config.toml
num_attention_heads = 4
intermediate_size = 512
vocab_size = 3592
norm = "layernorm"
rope_theta = 10000.0
init = "normal"
init_std_qkv = 0.0547
init_std_down = 0.0
optimizer = "muon"
learning_rate = 0.00824
lr_mult_o = 1.5
max_grad_norm = 1.0
schedule = "wsd"
decay_fraction = 0.644
Each number is 200 + 30 x the weight over the matrix's rms, rounded and kept within 0 to 999. Layers, rows and columns count from 0.

# gate: layer 8 MLP gate, 512x128, rms 0.237, rows 282-312, columns 96-127
# up: layer 8 MLP up, 512x128, rms 0.244, rows 282-312, columns 96-127
# down: layer 8 MLP down (transposed), 512x128, rms 0.117, rows 282-312, columns 96-127
gate282,166,161,244,155,191,189,180,228,156,187,212,221,184,239,206,217,141,233,225,225,198,188,214,170,192,205,197,205,165,178,193,203
up282,193,222,249,157,176,220,176,257,167,183,173,220,188,224,176,171,234,183,177,233,188,147,189,189,215,208,186,206,190,199,189,186
down282,231,248,216,141,187,213,158,168,257,185,201,190,221,192,185,244,205,204,220,213,200,196,186,226,202,184,224,195,147,214,208,179
gate283,215,240,202,192,202,182,190,177,194,199,213,194,188,204,156,214,156,208,212,183,213,211,222,261,215,189,219,230,186,230,194,178
up283,189,196,202,178,164,217,183,169,200,211,226,201,242,188,221,238,174,213,264,182,201,214,196,223,201,237,188,165,199,200,177,203
down283,210,209,222,170,224,168,151,188,198,185,235,214,210,238,209,202,186,159,199,202,244,205,202,150,221,188,201,217,198,222,178,211
gate284,236,230,181,162,197,168,148,267,206,214,215,181,208,184,236,186,202,128,170,171,162,170,126,218,175,224,198,181,177,252,177,227
up284,187,148,268,168,230,216,185,211,217,171,231,179,194,213,207,196,132,160,247,174,142,151,175,190,214,206,170,197,218,197,214,207
down284,219,234,158,230,199,250,176,206,236,212,210,211,199,207,231,173,187,222,229,174,176,203,201,179,233,186,179,183,208,214,210,180
gate285,179,207,184,205,203,168,189,202,192,200,151,202,168,244,184,256,189,215,211,207,229,184,216,181,181,195,189,266,185,183,201,190
up285,246,203,218,154,242,219,197,217,219,205,150,150,203,136,147,218,177,192,193,209,211,216,181,187,136,154,169,195,199,173,165,173
down285,189,178,197,190,190,208,227,191,226,171,189,228,206,235,243,221,195,215,195,180,251,111,202,188,221,195,183,214,221,172,213,137
gate286,157,217,152,212,154,239,209,220,146,256,224,256,218,191,179,250,224,171,193,220,212,217,225,230,206,204,186,163,203,187,234,218
up286,163,206,235,241,201,184,200,222,182,227,180,165,176,218,180,239,212,243,245,192,178,196,195,181,228,186,231,176,168,231,219,221
down286,176,242,237,195,229,202,226,201,248,181,219,210,164,218,235,221,226,224,174,206,165,238,249,238,236,150,177,219,178,158,239,202
gate287,189,161,270,167,180,180,228,185,177,206,223,198,233,184,161,194,208,177,205,135,218,224,246,269,213,202,188,190,218,182,197,282
up287,161,228,199,203,148,204,212,176,157,140,213,206,160,233,221,214,191,192,236,239,188,201,196,223,189,207,175,227,240,242,265,194
down287,184,152,261,198,197,207,214,188,192,256,264,199,200,202,187,187,188,184,148,136,205,185,188,220,215,226,239,216,155,201,205,220
gate288,234,175,198,211,164,225,150,183,213,236,251,212,161,216,177,183,208,185,198,179,207,223,162,174,146,233,162,162,191,253,169,241
up288,171,201,196,193,199,148,217,173,134,179,190,197,217,161,228,223,169,252,160,228,189,130,152,193,166,187,203,186,194,211,246,194
down288,204,180,249,207,160,196,178,187,211,157,182,146,192,202,197,193,169,164,79,183,194,202,252,206,195,241,237,252,182,202,185,193
gate289,237,185,202,189,240,214,188,115,182,143,220,173,200,185,153,181,232,229,216,195,173,201,198,212,241,242,213,175,201,204,195,177
up289,191,218,177,209,192,203,234,198,225,209,191,162,191,212,241,254,206,152,224,209,230,187,191,157,190,204,225,233,222,236,188,224
down289,244,181,205,219,194,195,143,164,204,195,251,225,192,173,242,210,212,195,108,239,124,209,171,181,199,209,187,204,259,162,215,181
gate290,145,178,188,231,188,146,200,171,218,220,231,203,197,206,214,221,178,187,118,133,175,223,208,159,184,233,170,233,120,216,197,159
up290,212,215,189,228,178,147,223,144,180,191,260,188,188,239,217,211,166,191,159,175,197,203,158,190,185,167,252,177,216,176,223,217
down290,274,227,232,219,227,171,179,196,190,219,157,220,204,223,170,163,182,161,206,158,209,218,180,231,190,197,163,150,204,138,227,211
gate291,184,221,220,217,199,204,246,227,184,190,196,182,172,253,227,180,213,249,196,148,173,191,271,259,168,271,220,221,133,226,150,236
up291,202,187,194,203,202,237,187,198,260,205,250,123,224,195,202,230,246,203,236,223,247,135,187,205,196,228,214,192,167,267,218,234
down291,191,178,218,130,196,198,174,131,173,155,132,233,213,182,166,175,217,199,215,233,161,187,241,159,191,191,174,175,171,206,227,201
gate292,231,191,231,165,229,214,189,224,225,186,240,180,227,221,268,199,234,150,144,139,151,177,231,199,213,168,174,157,161,222,226,148
up292,230,222,171,138,243,199,221,196,167,171,195,229,201,198,191,235,146,164,172,190,220,221,175,192,164,209,255,197,216,266,258,182
down292,204,233,162,172,210,258,260,174,222,167,213,195,225,212,179,174,203,181,158,180,225,260,185,205,121,158,216,233,170,195,216,192
gate293,182,135,183,205,206,226,225,205,165,191,209,168,202,242,195,216,207,223,223,234,223,214,220,220,151,218,165,204,175,237,184,214
up293,156,185,199,220,186,207,219,143,193,187,224,227,215,179,196,237,213,227,166,207,211,229,240,186,214,228,201,140,190,189,167,227
down293,226,147,161,245,185,182,122,198,187,183,188,213,180,221,189,236,163,254,214,158,180,213,182,198,236,236,171,177,199,180,214,214
gate294,195,221,178,215,209,190,243,184,201,236,249,215,174,199,205,238,227,210,194,187,183,182,190,203,197,212,203,179,183,181,172,260
up294,185,234,201,202,207,144,244,208,181,187,180,203,208,189,236,207,182,234,210,173,223,208,168,210,239,227,194,200,196,191,218,162
down294,183,219,206,206,198,193,167,200,178,225,196,185,172,196,198,223,195,172,213,188,204,232,240,210,223,196,215,205,206,192,206,205
gate295,111,210,199,230,152,179,182,183,207,176,213,245,223,254,216,196,172,198,187,199,168,148,189,241,186,165,224,225,200,202,192,203
up295,219,202,191,199,213,153,178,185,186,210,213,236,221,221,174,192,155,197,202,248,199,200,223,286,222,262,204,204,188,191,187,186
down295,208,235,162,218,228,195,179,200,220,130,161,176,202,200,143,223,219,185,264,217,214,189,246,206,185,179,212,209,160,200,204,170
gate296,195,207,260,202,144,204,169,208,205,254,160,161,192,159,190,197,194,162,206,237,219,192,175,171,219,207,159,240,167,239,178,150
up296,178,227,223,195,190,119,208,204,197,130,211,155,222,234,191,216,212,232,188,159,168,149,187,209,209,229,182,218,186,195,189,203
down296,190,235,227,183,208,132,179,185,178,163,201,203,204,208,155,207,246,188,215,167,184,173,213,173,141,202,167,211,194,235,194,168
gate297,227,208,159,201,213,244,174,150,224,194,192,162,173,161,246,190,189,178,184,151,194,178,221,190,203,174,200,182,235,175,180,199
up297,221,261,208,218,115,204,200,211,186,290,227,265,199,230,154,201,159,174,180,212,199,234,201,248,195,165,213,206,278,189,210,157
down297,189,223,204,220,145,202,205,251,191,187,140,180,208,232,232,175,195,141,149,224,186,202,193,235,257,201,172,233,221,149,183,207
gate298,141,209,191,204,231,190,168,226,247,138,257,197,183,212,146,167,176,173,75,144,179,208,201,227,189,206,177,208,255,208,171,188
up298,176,200,190,221,149,178,234,244,187,166,190,198,211,227,175,174,168,157,174,232,168,244,192,249,175,190,182,204,216,262,227,222
down298,175,176,148,196,261,256,155,228,229,195,191,208,194,207,215,166,238,167,324,208,235,183,207,239,209,236,217,115,205,207,206,195
gate299,269,214,214,190,227,232,209,176,192,217,182,207,158,225,214,224,169,187,145,210,223,197,223,153,208,182,216,210,229,201,130,244
up299,282,196,161,170,202,202,187,187,149,216,156,176,152,167,233,210,161,168,208,219,251,183,170,212,202,218,191,161,222,184,215,255
down299,219,201,223,263,215,188,216,210,211,272,185,200,177,231,250,221,190,192,98,213,206,182,188,229,203,222,207,141,195,194,233,210
gate300,139,116,213,211,198,168,179,278,163,186,224,240,190,297,241,127,227,238,158,213,218,197,206,222,250,174,187,174,228,204,228,170
up300,267,239,239,230,208,230,170,172,157,123,121,178,217,222,199,228,190,162,129,165,207,227,180,226,189,138,172,233,142,188,148,187
down300,211,197,200,169,227,249,212,215,174,156,160,207,209,189,257,251,225,199,202,199,225,225,224,159,180,215,150,85,199,169,223,199
gate301,213,187,211,275,186,198,194,181,217,246,210,151,187,256,183,150,243,212,204,169,187,239,234,222,223,199,191,209,181,163,202,230
up301,154,168,185,155,224,210,219,155,181,237,165,198,222,175,150,152,224,204,224,224,189,238,203,200,178,207,198,212,186,206,210,196
down301,183,153,163,224,182,210,146,184,222,174,201,207,210,157,156,159,215,164,169,188,204,207,232,122,216,228,198,216,175,211,228,158
gate302,217,148,200,208,100,194,237,150,197,169,195,149,174,220,229,172,185,111,195,222,199,181,204,230,150,234,201,172,135,211,203,196
up302,243,184,224,251,156,229,156,204,265,215,191,247,166,242,224,230,274,218,213,217,231,257,153,214,197,218,206,158,234,207,210,188
down302,234,193,226,135,181,206,161,141,176,256,260,156,268,221,145,237,173,211,201,227,181,209,185,203,223,209,176,196,240,187,173,166
gate303,244,205,241,237,197,218,218,146,178,206,214,196,254,207,175,182,201,185,149,206,244,163,195,155,200,260,212,215,206,203,169,163
up303,287,119,233,213,185,215,227,184,177,203,196,229,157,230,239,203,223,211,187,195,221,161,175,210,198,182,187,176,188,213,236,226
down303,226,261,200,227,198,207,164,161,212,190,199,170,212,171,181,249,201,211,170,170,212,181,258,186,185,224,269,229,210,165,237,227
gate304,254,164,198,111,170,216,185,193,192,170,188,252,243,136,242,183,166,244,216,221,182,162,223,136,179,182,211,217,197,173,207,164
up304,167,204,214,220,205,225,215,207,151,251,244,156,181,192,171,260,212,242,248,194,130,194,198,159,192,181,181,192,146,177,211,159
down304,186,195,189,177,213,242,215,201,151,188,159,187,193,184,217,228,214,179,232,240,177,202,233,251,166,175,218,206,150,204,189,176
gate305,187,239,203,191,174,234,189,192,187,180,179,166,141,181,181,215,211,132,151,172,217,209,123,244,210,186,160,198,224,214,125,275
up305,216,186,183,229,236,204,173,157,206,216,172,239,230,214,181,212,228,173,228,254,235,177,134,214,173,297,206,178,233,190,204,142
down305,217,239,218,182,168,231,254,211,191,134,151,193,225,190,263,144,174,201,145,181,237,212,171,215,204,192,161,200,237,226,242,199
gate306,243,153,138,206,180,234,263,197,184,208,209,184,189,212,297,147,244,165,170,250,228,158,249,199,236,182,172,181,232,193,209,134
up306,205,237,200,193,261,167,183,244,167,227,205,217,252,208,200,211,142,228,192,174,173,194,238,188,216,190,210,143,212,232,204,230
down306,192,287,148,236,220,207,247,245,201,221,178,211,191,297,168,222,199,182,96,176,185,169,224,145,175,143,207,174,231,201,181,185
gate307,206,191,232,203,214,185,254,190,197,197,177,214,168,195,204,161,187,176,145,217,108,159,214,181,198,163,198,163,201,224,201,160
up307,144,179,194,234,163,215,144,199,176,194,212,217,200,244,216,199,220,124,231,181,221,164,212,188,194,222,230,192,201,208,177,201
down307,156,212,163,197,154,187,213,170,198,229,172,164,209,239,238,206,179,197,173,196,195,179,287,154,170,204,242,218,184,188,184,190
gate308,172,196,199,248,235,252,213,156,183,210,225,225,193,248,188,212,168,227,243,223,184,178,229,180,183,224,146,186,239,225,196,179
up308,169,211,276,248,211,185,142,166,184,199,246,222,187,200,259,221,187,139,181,169,211,193,234,183,250,230,239,259,253,248,154,228
down308,235,202,212,199,190,188,236,171,169,245,207,207,152,222,203,198,157,215,324,192,267,190,240,134,252,210,205,193,196,141,226,190
gate309,233,240,180,177,170,156,160,211,213,206,248,229,180,181,238,239,165,186,209,221,218,173,210,171,161,197,205,219,208,198,182,143
up309,202,119,181,224,177,205,259,253,192,202,188,254,209,163,180,190,193,215,188,147,222,162,166,197,168,214,226,184,189,190,222,284
down309,207,216,202,229,230,218,202,172,134,143,165,226,184,198,167,222,211,264,266,164,228,178,178,196,237,145,179,204,188,219,190,201
gate310,178,222,183,187,280,152,216,199,195,238,198,191,228,195,193,210,159,219,163,171,184,218,218,172,218,212,146,258,190,186,207,219
up310,207,247,235,218,209,242,215,189,254,168,219,242,207,234,151,233,167,218,244,183,207,229,230,202,177,182,182,180,160,232,188,156
down310,171,245,152,211,139,195,160,235,216,172,168,169,205,207,207,223,186,216,221,185,176,200,194,199,176,200,197,226,258,181,182,192
gate311,176,165,210,205,200,253,263,186,202,226,208,164,204,193,279,223,242,178,205,212,169,174,150,172,196,242,180,194,183,213,178,169
up311,194,155,207,161,191,185,180,196,233,168,187,204,208,234,195,193,217,219,193,226,157,249,214,262,187,194,172,197,182,226,192,184
down311,206,150,168,245,249,215,204,191,247,256,181,200,199,214,165,171,243,217,167,190,190,178,250,223,203,217,213,192,197,214,154,168
gate312,169,194,199,209,209,238,207,211,149,178,175,206,166,223,193,208,162,251,181,258,163,231,242,227,160,172,156,225,191,197,195,178
up312,185,199,220,200,211,243,219,223,197,182,239,218,171,206,184,164,180,223,206,229,211,185,239,250,187,150,133,178,210,207,214,156
down312,164,142,165,202,181,210,160,263,270,248,126,235,188,179,217,163,215,223,232,237,213,254,247,203,109,202,156,147,214,205,235,226